config.toml
num_key_value_heads = 1
head_dim = 128
init_std_qkv = 0.02
init_std_up = 0.02
warmup_steps = 43
dataset = "wikipedia_en"
Each number is 128 + 32 x the weight over its row's rms, rounded and kept within 0 to 255. Layers, rows and columns count from 0. The size above them is the row's rms in percent of the matrix's.

# layer 6 attention query, 640x640, rms 0.219, rows 97-113,224-241,352-369,480-497,608-624, columns 384-447
size [153 150 161 150 162 164 155 157 153 157 151 151 154 158 166 161 159  92  93  90  88  91  85  89  93  91  89  91  89  88  92  92  89  93  94 119 116 116 109 114 118 112 115 112 116 111 119 120 112 119 110 114 122 107 117 112 107 111 114 114 112 110 101 116 110 108 112 111 117 112 112  90  81  81  87  96  76  77  83  82  83  76  87  93  81  85  90  77]
[[137 147 107  99 123 139 129 144  81  76 158 155 208 113  86 140 158 181  73 150 138 132 156 117 127 128 124 130 152 115  91 101 165 132 136 103 157 136 134 108 120  91 176 209 167 153 100 181 149 132 114 126 111 105 124 157 146 116 131  93 167 160 156 152]
 [121 169 114 175 105 157 146 169 141 112 171 111 117  96 226 130 114 176 129  97  84 141 101 187 151 139 144 174  79 114 125 155 127 162 147 104  79  90 129 145 129 104 111  94  96  65  89 119 154 156 147 126 149 105 106 123 157 208  74 120  75 126 134 144]
 [111 103 120 127 121 107 154 116 112 166 136 113 143 106 116 134 125 126 156 166 168  97 166 130 200 145 138 149 149 153 108 153  96  93  77 132 164 141 121 138 181 175 134 115 158  98 138  37  24 182 165  78 143 170 131 160  87  94 143 138 109 124 149 135]
 [114 115  64 139 174  95 155 116 125 102 121  88  96 131 113 154 151 100 117 150  92 120 138 130 100 215 148 152 112  97 108 165 105 111  86 107 167 104 103  93 150 120 176 137 100  92 124 111 170 105  97  93  90 137 158 149 163 111 132  81 133  87 159 104]
 [101 133 183  98 145 154  74 164 110 126 131 102 131 163 128 133 103  59 125 151 119  84  74 102 147 144  93 126 150 120 152 135 103 147 115 154 106  97 117 108 157 131 151 114 158  79 125 149 175  65  75 138 165 106 104 181 111 123 136 100 105 118 138 118]
 [160 165 172 124 154  71 125 126 113 171 112 114 128 120 124 119 102 147 123 122  63 117 117  84 143  98  55 113  92 123 159 193 149 142 123 143  92 141 124  79 106 132 114  49 126 148 115 137 110 124 109  97 140 114 106 105 163 127 110 117 135 140 157 109]
 [137  86 150 105  89 197 145 162 194 108  75 148 125 146 106 111 136 178 214 167  66 163 142 159  88 139 108 105 162 123  89 165  67 145 134  88 139 180 156 147 181 147  65 129 114 121  80  82 176 126 126 132 119  66 160 130 138 113  82 128 118 193 126 132]
 [131 128 120 103 164 134 185 196 164  93 130 148 136  98  67 176 136  97 152  90 130 118  86  99 112 147 133  88 151 181 170  38 117 148 134  83 165 130  96 159 154 117 144 123 185 105 154 193 143 139 113 189 220 118 117  92 134 150 141 126 165 114 139 137]
 [152 151 157 148  98 165 178 134 148 132  95 137 121 122  94 177 120 200 168 145  72  97  78  99  73  97 223 104 126 107 148 163  99  95 123 154 166 104 117 126 118 160 135 102 190 134 176 152 146 161 160 120 161 161 177 125 119 123 121 151 138 121 136 182]
 [162 129 138 105  48  85 112 140 109 123 143 117 174 149 137 112 139 127 112 156 112 102  88 132 133 110 197 101 107 119 121 158 130 115 149 153 107 156 108 134 162 123 161 133  82 134 105 118  65  94 189 131 134 109 120 138 122 146  83 113 134 130 126  57]
 [124  91 113 150 135 154 109 127 169 145  83 119  74  97  98 100 120  82 203  73 101 224  81 131 128 116  86 133  95 160 132 122 148 181  56  66 147 125 129 118 182 157 125 105 118 126 124 151 138 128  64 115 124 112 130 143 118 176 157 132 107 101 130 147]
 [193 124 105 126 116 117 134 126 103 187 131 114 127  57 149 141 145 165  73 115 146 109 119 101 118 125 180 171 128 139  76 139 148 132 175 189 125 146 187 153 102 221 136 169 110 126  91 176 113 149 124 114  98 142 173 177 117 110 139 181 214 134 125 120]
 [105 161 137 163  84 145 128 121 112  96 137 137 150 164 129 138 104 117 122 172 102 142 113 159 173 135 109 130 127 142 128 105 170 144 165  97 130 146  79  76 174 124  88  98 135 146 181 154 131 166  78 113 130 121 122 112 160 125 109 144 115  90 107 132]
 [134  63 155 113 147 112 172 126 132 119  74 124 113 120 107 118 165 127 124  96 160  94  83 126 125 181 124 170 132 180 150 123 136 183 116 118 151 163 183 167 118 133 182 135 107  58 189 116 142 158 169 127 147 139  71 128 169 130 127 127  83  74 140 118]
 [117 164 148 141 152  90 159 103  92  53 111 107 146 121 175 123  64 148 128 176 125  67 152  79 133  62 110 104 104 135 144 130 159  93 144  82 107 161  90 100 150 157 123 124 135  94  76 112 167 140  78 145 106  94 153 116  95 113 123 106 168 146 126 150]
 [200 147 131  90 145 102 149 189 157 145 121 131 138  98 146 164 165 128 140 143 159 162 102 190  93 162 109 115 130 127 123 170 141 115 108 131 136  86 121 126 153 119 113 120  94 138 122 159 133 151 134  84 101  95 126 126 214 144 166 117 136 129  80 138]
 [180 139 114 120 174 100 149  88 210  87 138 152 148 168 131 112 186 107 135 104 108 119 119 140  97 131 133  72 111 139 129 151  73  94 137 127 123 124  94 113 163 171  96 151 199 116  93  97  89 106 106 188 144  94 111  81 112  89  82 143 156 122  81  42]
 [111  52 138 103 159 132 148 140 139 109 138 144 122 171 128 122 123  98 155  99 149 194 129 220  84 153 143 139  99 164 166 160 115 131 149 163 149 128 131 125  99 132 150 152 139  79 139 155 158 130 150 165 191  97 158 101 117  89  97  77 151 216 156 169]
 [143 142 104 112 114 118 124 164 128  78 136 166 188 135 116 157 114 137 107 180  89 116 165 112 135  80 145 123 147 105 167 153 140 119 123 100 163 103 108 136 131  94 108 154 148 102  94 151 152 128 171 152  86  94 153  98 120 131  95  79 140 151 124 113]
 [102 154 147 172  85 172 166 154 117 173 158 109 120 119 218 174 140 125 129 109 166 115  99 126 147 116 163 139 141  59 189 142 143 188 161 117 100 119 136 120 111 116 120 127  53 135  97 154 187  85 192 105 197 138  98 124 147 189  68  95  82 120 116 154]
 [172 129 163 125 116  52 139 113 139 168 169 154 133 151 169 167 148 144 127 166 158 140 143 199 140 116 143 155 136 168  48 177 107 124  95 140 126 139 106  71 177 116 109  79 134  87 105  97  77 208 119 131 111 140 142 163 113  89 152 142 156 156 175 166]
 [ 90 129  65 119 156  92 100 107 109 115 103  88 119 108  95 195  84 110  86 154  78 136  98 160 128 143 137  75 160 115 138 127 121 116 128 109 123 135 220 118 155 141 149 178 145  77 117  99 128 146 113 102   8 155 145 116 147  64  95  85 129 139 210 170]
 [ 98 114 108 137 184 102  94 122 137 116 125 127  29 157 167 130 198 132 127  82 120 117 121  91 149 103  94 159 152  94 154 143 118 156 141 107 136 129 164  69  97  85 111 114 140 123 113 111 152  93  80 182 152 131  91 130 111  86 107 118 107 149 147  74]
 [106 136 149 140 113  76  75  56 138 153 167 188 122 122 121 100 136 141 158 102 165 136 146 163 139 118  91 150  60 165 172 117 147 178  89 117  37 125 154 158 107 167 155 112 174 107 109 149  45 131 133  92 129  57 132 127 189  79 120 148 143 136 177 102]
 [134  89 151  88 118 193 140 113 125 116 100 111  86 158 126 123 168 124 200 159 113 203 123 157 100 115  71 118 105 159 145 132 110 189 123 124 172 139 139 131 168 104 128 100  89 141 128 166 150  81 169 178  98 103 105 125 192 108  91 154 135 132 207 159]
 [118  89  94 192 170  96 141 167 125 140  85  86 156 102 106 111 106 102 140  93 141 114 111 148  93  88 150  85 161 152 132 110 137 125 121 118 142 122 157 140 168 102 224  72 150 108 132 195 156 157 162 134 213 133  68 121  97 161 216  66  87 174 121 113]
 [144 143 153 114 108 117 154 111  85 122  67 134 172 114 139 175 155 142 158 171 143 115 118 117 119 122 153 143 147 105 147 145 117  97 110 141 139  83 104  85 167 143 101 113 190 155 154 159 124 168 148 133 174 120 149 133 106 125 158 134 124 123 113 174]
 [113  94  76 133  71 150 127 139 138 129 131 118 126  97 141  98 155 117 113 147 139  80  99 115 129 115 155 137  54 130 151 133  66 132 166 112  69 128  88 138 121  85 186  84  57  60  86 124 113 162 124 127 109 121 122  92  68 130 123 112  93 139 102  84]
 [133 168 106  96  91 131 123 130 167 102  81 139  64 124 162 136 113 134 138 116 141 197 138 137 174  70 132  81 121 106 150  92 147 129 110 111  74 166 118  73 124 131 171 149  87 138  58 170 150 185 143  93 150 106 116 165 109 132 163 116 116 122  99 124]
 [162 114 116 136 114 127 190 188 121 161 120 175 135 112 136 112 113 138 129 138 170 141 137 113 165 110 117 186 137 129 152 136  99 103 111 141 128 142 183 158 154 150 122 127 126 139 113 159 120 132 143 124 149 101 160 174  77 121  87 144 157 155 135 128]
 [113 155 141 150  79 160 136 143  81 143  45 122 104 164 161  91 140 148 146 121 107 168 149  91 112 111 168 124 172 138 150 137 148 136 102 137 201 181 145 131 167 108 110 110 127 140 196 129 185 143 107 148 111  94 161 154 143 133  93 133 130 123 116  97]
 [133  88 158 137 147 169  79 118 136  78  92 131  89 111  97 148 156 123 147  76 160 142  81 131 171 159 139 133 131 108 155 107 171 159 158 104 152 129 116 152 170 172 161 139 122  94 154  72 183  83 168 126 120 134 114 134 102 108  83 130  97 113 178 215]
 [124 176 114 121 106 120 124 129 159 107  82  92 168 110 124 107  84 140  79 174 121 119 141  61 171 127 137 139  99 127 104 115 178  71 141  86  72 151 143 134 153 163 186 159 138 130  94 136 153 151  80 137 121  97 184 101 113 158 143 109 143 116 137 125]
 [173 128 111 112  91 139 101 137 142 120  90 120 118 108 137 166 133 143 170 114 106 189  73 108 116  89 172 103 136 184 146 129 113 127 137 117 122 181 134 110 126 171 129 126  96 221 140 127 140 108 126 105  99 176 121 108 129  93 139 119 118 145  71 103]
 [142 125 129 133 106 128 154 113 195 111 116  77 193 125 121 117 188 130  79 161 146 103 103  94 133 159 122  27 114 184 105 131 165 125 115 108 179 183  98  78 167 179  98 137 166 174  88 141 105 142 135 164 151  94  92 125 153 137  52 125 174 180 106 100]
 [127 138 132 133  85 157  98 133 147 114 124 155  97 129 175 173 120 120  90 127  95 134 132 147  82 144 138 112 155 108 131 145  87 120 107  85 108 115 144  93 116 167  88 102 130 105 121 180 153 151 100 114 138 175 123  87 123 124  86 159 156 142 170 208]
 [123  99  95 121  83 117  83 129  99 102 150 115 113 140  85 180  91 106  91 163 225 112 144 152 142 135 108 151 135 107 161 145  79 128 165 134 103 120 185 144 135 117  95 104 108  56  74 144 163 187 147 120  66  61 148 103 119  87  73 111 107  86  98 119]
 [138 188 127 160 132 140 137 148 137 143 162 158 120 143 147 209 150 141  60 110  99 104 124 176 187  89 115 174 136 151 192 174 132 162 135 113 130 116 130 124 120 121 150 150 139  88  87 136 166 159 155 103 116  76 117 118 164 194 167  87 138 128 115 137]
 [161 133 175 162 145 110 118  75  92 179 134 131  92 132 101  78  88 120 112 129 123 132 147 136 132  53 141 163 172 126 159 116 177  78 144 112 100 128  95 137 209 127 133 100 151 176 147 101 159 174  92  68 140 152 142 125 111 126 138 155 135 169  62 165]
 [101  93 163 116 133 138 176 138  96 153  88  32 132 100  98  93 146 170 150 159 132 140 167 101 127  95 168 122 141  94 201 103  34 110 105 116 185 107 155 127 141  85 166 158 136  57 137 102 116 107 132  81  72 169  92  76 152 110 130 137 107 131 205 115]
 [159 115 133 122 152 127 162 150 124 148 116 164  94 162 134 153  87 120 147 113 127 111 105  94 115 187 144 146 106 164 114  80 139 135 156  95 122  98 108 132 107  79 139 165 155 119 159 111 219 138 125 134 157 170 106  98 101 147 143 168 131  92 145 149]
 [129 146  96  80 148 139  75 153 116 122 207 147 162 146 218 116 100  94 133  78  94 170 125 133 127 110 128 146 146 155 139  99 157 150  92  99 130 138 130  98 137 149 102 121 209 157 147  78  95 144 186 163 112 150 115  97 158 137 140 144 105 149 153 139]
 [149 133 106 120 119 194 124 145 179 146 118 139 131 152  95 126 216  89 131 185  95 131 156 117 162 163 115 107 134  94  88 116  75 148 112 180 145 174 131 126 157 156 106 143 140 153 142 147  88  89 140 119  93 108 109 140  63 125 109 188 135 158 169 161]
 [108 124 120 117 131 148 147 139 145 153 118 129  76 120 189 174 114  68 118 135 119 178  91 130 162 114 141 114 173 190  41  74 139 176 139 120 151 122 143 154 131  86 214 107 140 164  98 184 207 166 104 167 201 150  75  84  89 137  85 133 110 156 168 152]
 [247 125 150  84 107  71 150 108 118 131 104 132  94  68 103 197 170  99 177  98 120 108  65 129 119 160 155  93 152  52 176 134 141 119 123 121  88  83 153  88  89 141 129 144 171 105 204 176 146 195  86 134 162 124 108 121 133  46 144  99 167 137 169 134]
 [ 93 164  95 127 148 118 126 165  66  72  52 119 137 141 111  97 113 172  83 182 155 100 113 122 140 121 176 142 131 133 168 123  95 136 121 148 128 124  97 134 182 125 148 121  95 127  79  85 170  80 119 141 153 142  86 129  85 146 106 155 128 119  76 139]
 [183 158 102 103 166 177 103 159 134 112 120 201 140 119 108 136 130 167 106  83 125 206 108 161 107 127 118 129 111  91  55 140 156 141  91  90 112 124  69 126  84 157 193 106  74 138 133 165 109 164 155 189 132 116  89 131  72 133 135 139 116  74  95 140]
 [150 141  97 115 141 178 170 110  94 178 136 112 160 131 107 152 128 133  89 166 135  93  58  97 153  88 175 135 161  89  79 131 142 140 147  93 193 128  96 159 168 190 158 158  88 104 106 160 148 149 131  94 137 165 117 148  88 134  52 141 148 150 103  96]
 [ 89 144 124 151 103 147 129  68 163 143 122 142 129 158 102 149 123  73 161 135 113 161 145 123 142  90 197 122 137  98 141 161 115 129 140 145 152 176 177 153  93 123 131 112 106 170 166 141 110 227  67 194 138 112 125 160 109 157  94 143 106 103 126 186]
 [145 149 118 125 137 150 107  95 161  99  97 160 125 141  92  98 150 183 135  95 106  93 118  83 139 175 128 145 159  91 170 103 158 155 143 121 124 159 129  92 114 102 106 127 161 104 127 138 134 131 125 109  99 159  85 180 144 125  83 111 146 151 122  87]
 [129 137 121 159 109 177 142 114 146 134 125  78 162 146 129 121 103 105 111 143  78 131 102  77 138 146  99 130  99 112 131 160 118 107 132  94 119 153 105 125 105 169  66 142  75 151 127  82  98 179 142  80  73  84 165  98 146 130 119 143 157 139 144 120]
 [189 131 147 113 111  94 111 142 118 142 168 155  96 130  89 118 142 118 139 109 185 145 128 120 107 143 148 179 125 128 114  93 129  95 148 124  70 147 138 124  84 123 177 128 121 152 176 146 133 146 144 102 120  97 109 155 143  38  90 140  63 139 149  93]
 [142 113 122 108 108 154  95 146 200  86  84 131 157 180 110 106 163 194 119 169 108 127 101  80  98 236 152 136 139 162  42 100  41 143 121  74 157 147 124 122 152 138 103  97 102  93 146 136 156 135 102 130 146  99 129 135 115  97 111 125 170 113 177  81]
 [ 73 118 169 110  80 125 146 117 106 116 162  92 129 160 138  95 144 138 109 161  91 160 108 140  86 109 144  67 147  95 204 178  41 109 197 145  81 163 156 115 150 174 122 122  81  76 115 116  69 100 121 108 162 143 160 103  95 132 110 114  97 144 130 157]
 [ 81 118 141  94  77  81 116 154 114 106 189 123 147 114  78 137 129 154 115 127 218 129 129 126 118 123 130 112 148 120  93 119 144 160 125 102 147 134 162 149 117 158 137 108 146 139  79 154 138 136 107 119  59 104  73 136 164 110  95 114  99  58  72 123]
 [128 177 141 141 159 124  72 174 135 140 184 137  99  86  84 185 143 137 128 106 120 103 110 158 165 126 114 119 132 163 173  90 158 202 102 122 125 109 129 176 137 120 110 122 118 110 130 106 150 162 162  97  69 153 125  71 141 168 106 104 130 133 120 146]
 [187 137 211 122  94 109 141 114 119 161 189 110 127 131  94  98  91  82 118 117 138  68 178 129  95 164 160 141 152  85 120 109 150 156 153 144 157 128 118  80 205 132 168  88 153 131 132 107  51 188 152 136 164 171 185 136 112 122 124 104 116  89  44 123]
 [ 73 118 143 134 150  89 110 142 106 118  89  95 132 100  99 102 135 116 145 122 105 127 122 137  82 151 159 108 127 105 121 131 111 108 165 180 138 135 172 114 146 138 155 162  90  82 108 117  96 121 147  58  88 113 107 103 139 145 111 104 151 101 131 106]
 [116 108 142 143 112 137  93 155  96 135 150 162  95 115 146  83 157  88 156 119 156 134 135 114  59 141 127 158  59 138 134 126 166 141 137 119 119 105 120 161 144 121  94 115 128  77 123 180 151 141 168 202 152 150 128  67 111 134 158 139 189 100 161 151]
 [158 173  83 117 169 107  42 144 128 108 132 118 177 115 155  98 135 132  92  90  79 133  71 141  79 127 124 148 115 135 134 100  63 113 142 116 101 123 117 131 108 138 102  82 158 131 161  74 105 117 122 184 123 116 105 116 197  54 127 158 156 143 177 141]
 [148 102 125  95 143 161 151 141 141 138  63 160 105 162 103  94 137 131 176 106  61 116 101 162 133 115  98 131 117 155 123 130  68 109 139 164 136 139  97 156 114 136 130 153 135 155 145  65  99 120 111 124  61 111 147 165 110 107  77 157 105  85 202 140]
 [140  87 125 205 175 157 185 155 167 168 154 138 154 118 169 158 111 143 137 143 113 115 125  98 128 109 106  65 164 144  93 100 159 210 127  92 132 102 155  99 102  99 149 113 124 134  88 213 134 193 120 124 176 114  90 115  95 117 162  78  95 120 152 175]
 [202 122 211 118 109 124 159 121 138 145 100 120 163 131 116 186 111 193 174  83 123 122 152  97  81 167 170  92 119 119 152 131 162 123 108 135  97  76 170  83 100 113 101 124 130 131 194 155 138 187 118 151 144  64 112 115 172 126  74 134 141 127 173 133]
 [ 80 120 164 105 157  52 128 149 110 124 102 131 136 108 159  86  99 127 164 206  77 106  96  67  79 170 143 141  96 156 184 114 133 125 173 163 134 137  84 141 141 140 136 148 113 110  92 129 183  82 139 120 157 117 124 149 124 185 119 101 145 167 102 121]
 [140 174 100 115 153 112 115 124  99 112  98 139  87 161 137 105 162 156 163 120 108 227 148 151 124 153 109 145  85 140  78 126 155 136  96 108 125 121 101 152 111 144 162 121 165 170 102 169 119 112 135 139 155 115 150 127 121 104 113  92 123  30  84 154]
 [101 157 127 168 121 175 171 184 115 166 108 147 167 106 109 129 130 140 180 135 185  88  68  74 137 113 171  84 118 166 114 125 143 143 157 146 136 130 147 153 111 203 161 150  97  75 115 149 111 100 102  96 112 196 150 108 115  88  99 147 109 126 130 119]
 [130 207 126 118 107 144 135 135 137 128 127 166 151 139 159 109 120  99 127 116 137 198 153 125 133 114 164 106 130 121  81 147 119 125  86 120 152 131  87 170 111 163 133 124 119 128 200 141 130 174  70 169 153 112 173 103 101 121 116 119 112  89 135  77]
 [113 186 181 122 135 184 137 108 134 104 131 145 127 185 119 130 149 210  75  95 137 128 115  98 118 101 143 163 129 103 200 169 142 166 156 120 110 167 156 134 142 133 147 161 149 150 200  94 120  88 162 130 118 232 129 225 148 114  69 136 103 118 157 118]
 [125 168 109 196 121 140 104 115 139 126 132  56 150 156 104 142 108 156 132  95 136 171 121  78 139 141  87 150  96  90  75 154  97 147 152 138 118 159 121 160 149 150  86 119  64 126 138 111 127 217 121 129  88  62 167 118  85 157 127 110 189 163  86 157]
 [196 168 156 162 133 108 136 153  87  88 144 111 142 142 124 147 125 129 172 143 140 140 148  83 125 110  94 202 150 148  96 107  98 174 140 131 109 151  69 112 185 152 142 125 141 128  97 183 158 134 132 106 102 115 134 226 174  98  76 166  66  92  95 121]
 [148 131 159 117 139 165  89 134 212  75 113 162 130  94 140  91 123 148 111 165 124 146 141 123  91 193 155 106  99 181  65 132  98 137  86  86 113 163  82 229 178 151 146 163 125 165 113 165 164 105 150 172 127  86 164 106 105 129 122  83 137 143 117  84]
 [105 133 143 147 142 148 195 151  98 117 129 128  88 160 167  79  74 152 151 126 132  72 126 144  80  75 129 159 127 138 121 216  68 165  77 142 147 172  62 158  83 185 112  91 103 200 103 175 129 117 150 141 131 101 148 143 106 134 139 158 114 164 118 137]
 [113 122 101 155 155  67 156 148 173  72 121 152 161 150  69 169 140 179 200 171 116 177 121 117 110 116 116 117  68 140 117 132 147 168 140 118 132 104  84  79 105 133 156 203 142 179 177 127 146  90 170 139 127 153 143 153 141 100 162 139 119 132 111 112]
 [166 205  57 184 145 119  60 139 139 145 171 147 178 100 127 135 149  84 129  94 105 126 115 106 123  99 163 140  75 134 110 156 113 121 113  47 159 108 104 106 139 127 152 109  94  76 141 115  81 136 147 152 153 145 133 151  88 148 133 157  87 130 144 156]
 [131  81 155 107 152 102 106 143 145 176 213 131 228 106 140  99 117 114 117 123 149 146 113 151 174 130 147 146 135 174 175 100 146  94  96  74 100 150  50  91 111 112 137 105 140 100 133 108  92 170 118 132 123 170 195 130 179 135 140 107 106 127 148 118]
 [ 86 150 125  93 129  90 152 181 181 155 183 116 210 130 110 165 125 126 112 123  72 146 165 106 166 142 184 120 163 183 136 145  85 121 111 106  94 146  62 118 103 148 166 203 114  48 166  47 175  90 117 121 156 108 162  69 137  99 154  82 169  87 129 148]
 [134 158 142 141 129  96 154  80 124 109 126 176 126  87  87 187 162 133 121 165 103 126 105  92 128 189 164  96 127 123 116 116 127  95 121  78 142 119  84 135 147 167 122  71 155 126 104  86 122  82 126 117 167 183  86  97 135  85 173  71 134  61 143 122]
 [157 157  52  90 113 119 126 139 150 108  95 135 143 153  85 133 100 117  86 148  86 128 112 126 102 129 114  99 101 167 186  39 153 152 134 135 115  96 104 166 156 168  82 109 178 143 142 136  92  87 138 120 121 105  68 113  97 129  86 145  79 152 136 107]
 [135  82 128 133 111 144  74  93 124 145 113 117  97 136 144 119 129 161 167 156 117 152 149 116  93 123 127 117 106  79 128 193 105 187  94 160 112 106 172 127  93 120 144 180  97 148 161 145 154 107 122 141 185 104 137 185 124 151 137 137 162  84  95  78]
 [122 114  99  61 132  97 158 149 161 152 105 122 190 120 131 135 162  57 120 139 112 129 114 103 156 157 109 112 175 129 127 100  81 104 133 180 117 140 136 145 115 144 126 155 101 145 150 120 192 176 178 158 124 161 119  99 134 143 106 128 175 106 168 142]
 [161 130 170  91 156  52 194 128 144  71 118 167 130 171 130 176 128 215 167 160 132 113  55  88 158 148 106 106 121 131 123  76 135 135 139  98 144 155 116 208 108 141 181 112  64 142 149 177 158 135 122 101 147 170 115 153  82  57 208 124 175  94 202 124]
 [133 185 110 163  86 142 138 103 115 118  97 118 127 114 118  98 199 110 141 108 119 123 141 113  80 102 147 112 106  97 157  92 119  74 138 133  80 148 145  95 101 176 105 120 130 133 158 103 167 133 121 141 197 169 132 109 187 126  74 103  85  54 178 129]
 [159 126  80  96 156 140 146  99 118 124  90  66 118 114 161  93 152 108 128 121 138 189  82 174 129 120 167 114 122 112 106 157 135  87 113 106  96 103  98 131 160 108 151 116 117 118 157 137 121  85 101 152 168 100 179 153 123 108 115  60 116  81 100 168]
 [175 142 119 178 141 116 173 142 170 131 121 124 199 130 129 173 187 122 155 107  80 180 122 126 144 126 199 127 158 100 156 112  89 115 125 164 120 149 158  98 136 160 137 126 112 130  76 160 134 146 155 139 123 120 149 154 182  80 124  67 143  76 119 147]
 [175 118 110 125 170 189 116  96 102 160 136 135 157 154 114 205  94  82  88 117  95 149  74 135 157 163 158  72 120 108 126 164 121 133  89 149 155 160 129 151 169 138 107 103 133 149 134 138 101  93 183 108 121 125 111 117 102  79 113 120 171 101  58  95]
 [121 132 169 166 141 188 129 161 122 124 121 133 131 136  95 106 159 153 137 118  93 139  82 114 129 175  87 136 120 137 120 113 131 158 137  82 165 124 176  90 117  88 128  91 159 129  39 154  91 140  93 144 101 182  95 165 123 172 133 162 180 166 137 103]
 [ 73 147 142 182 146 166 170 178 108 105 116  53 103 115 150 119  91 163  99 160 129  89 133 105 151  82  62 144 127 118 175 159 194 162 153 114 123 130  88 132  93 107 128 137 153 167 123 150 162 164 181 115 101 126 180 105 134 184 129 147 127 189 104  93]
 [149  84 152 158 134 152 159 139  97  99 151 151 165 105 131 114 131 121 170 156 142 147  52 125 138 167  98 165  88  75 211  94  92 135 106 145 100 182  99 105 115  68 147 166  65 160 106 155  92 165  97  72 109 116 202 159 170 141  84 131  77 146 152 110]]
# layer 6 attention key, 128x640, rms 0.239, rows 96-112, columns 384-447
size [146 141 146 150 144 149 150 143 152 151 145 144 145 147 148 150 148]
[[ 97 105 133  89  97 124 129 173 150 128 109 114  56 164 175 164  88 151 158 114 138 112 152 136  61 155 145 151 167 139 165 142  41 108 117 134 127  89 132 117  83 128 129 102  99 113 132 117 124 152 139 184 153 123 114 121 144 104 127 100 128 162 196 159]
 [132 145 112 100  81 117  93 169  92  72 162 158 159 109  84 159 139 176  89 157 132  92 158 143  92 153 143 131 187  93 132 109 123 125 130  85 149 126 114  97 141 102 175 200 130 121  87 178 169 171 137 142 120  83 112 152 144  99 125  71 150 164 154 149]
 [110 183 123 169 126 137 148 165 160 108 179 104 125 123 202 144 131 173  98 100  79 142  92 192 145 115 145 166  97 117 141 162 144 175 155 110  83  98 152 142 116  92 137 109  87  57  49 144 172 118 161 124 143  97 106  88 164 192  79 114  78 131 105 121]
 [ 70 122 129 134 115 110 141 130  99 154 126 126 155  96 121 115 144 126 145 168 153 117 164 166 169 136 151 143 134 146 113 172 116 117  89 128 156 127 116 134 187 162 150 106 143  97 125  45  39 176 176  76 143 142 149 172  91 122 137 144  69 105 130 143]
 [119  98  85 133 169 125 144 120 116 104 114  71  83 143 107 145 146 103 132 154  90  95 147 127  96 202 172 130 119  99 118 159  94  97  97 121 173 132 121  89 142 136 157 145 116 108 145 100 151 128  93  96  84 112 152 151 178  98 144  92 133 111 168 102]
 [ 90 132 170  87 167 133 106 165 109 131 120 116 116 161 128 141 119  76 122 144 115 110  71 112 132 143  92 124 150 123 150 156 108 136 109 135 114  82 129 109 147 126 142 111 176 109 116 130 161  92  74 133 164 130  98 160 116  95 149 100 120 129 157 121]
 [164 184 162 123 150  52 107 141 101 173 126 104 136 115 124  97 113 163 103 118  68 116 102  82 155  97  63 112  85 142 165 176 163 144 103 128  86 130 122  53 110 122 115  62 146 135 105 116  99 139 128 113 153 125 110 103 185 132 121 141 124 143 151 112]
 [157  95 155  93 102 213 133 128 183 125  60 128 128 177  97  92 156 146 196 165  82 140 154 158 115 125 107 108 152 122  95 166  77 157 144  83 120 170 160 114 150 145  60 128 130 134 117  69 163 137 123 124 130  84 123 144 144 101  70 134 125 192 151 149]
 [127 135  96  97 163 113 170 182 163  94 130 130 127 102  97 179 119  73 129  94 124 116  91 135 121 136 127  83 145 180 148  46 134 171 153  72 172 144  95 172 139 102 155 115 151 118 128 176 151 152 123 186 213 124  93  84 160 126 141 112 161 125 133 140]
 [178 130 172 150 101 151 186 151 119 136  98 154 105 129  76 197 123 175 170 126  94 119  57 119  63 130 216  88 147 115 175 139  94 117 123 141 147  80 116 123 114 158 133 114 195 127 192 166 150 156 147 110 189 149 162 139 124 123 118 156 134 102 160 192]
 [153 112 141  93  55 102 102 137  90 141 134 106 161 150 124 121 125 152  85 148 125  77  96 158 147 128 194 121  99  98 149 144 135 101 168 144 124 142  82 128 164 100 149 136  90 142 114  83  75  99 158 132 154 120 108 152 118 138  85 141 145 130 126  72]
 [128 106 110 124 121 158 113 127 188 146  88 129 104 118  98 118 110 128 165  68 115 203  77 135 159 117  95 144  78 113 117 165 140 157  55  75 130 125 126 106 193 129 140 123 105 130 112 143 126 126 111 112 147 123 107 146 139 191 145 147 112  76 103 132]
 [169 119 120 127 127 139 141 113 104 206 136 121 123  91 149 130 122 184  70 113 140  99 106 110 140 108 162 173 157 137  72 159 127 119 152 164 134 149 179 143 111 210 119 181 103 124 113 163 128 167 144 102 114 168 122 184 106  90 118 175 202 146 129 123]
 [ 84 152 131 177  93 135 122 140 127 125 144 155 162 158 132 136 132 114 121 152 112 162 121 142 154 115 136 127 122 131 135 123 169 151 141 105 136 137 124 110 133 134 101  93 116 152 172 179 147 200  82 138 109 125 140 133 162 118 106 155 118  84 113 150]
 [145  74 167 116 136 137 152 123 139 151  84 116 106 137 113 126 165 147 156 104 132  84  61 127 120 210 131 172 129 149 146 112 137 173 108 125 139 161 200 153 102 119 153 145  95  72 202 119 152 174 182 128 148 154  56 144 158 147 123 132 103  78 148 129]
 [116 155 152 157 139 121 146  92 105  48 112  83 129 118 185 119  85 137 112 172 110  91 115  75 103  88 106 117  93 122 141 129 149 110 156  89 106 177  90 129 129 159 115 135 111  99  85 112 161 162  73 140 108  95 160 115  87 124 143 109 165 152 133 155]
 [210 156 145  99 126  98 156 195 133 131 132 146 122  95 128 140 164 101  98 129 164 178  91 173 103 139 108 131 123 122 142 134 140 137 130 135 121  92 120 131 138 130 118 118  95 139 152 155 127 140 140  89  88  94 144 153 216 119 168 123 115 134  86 148]]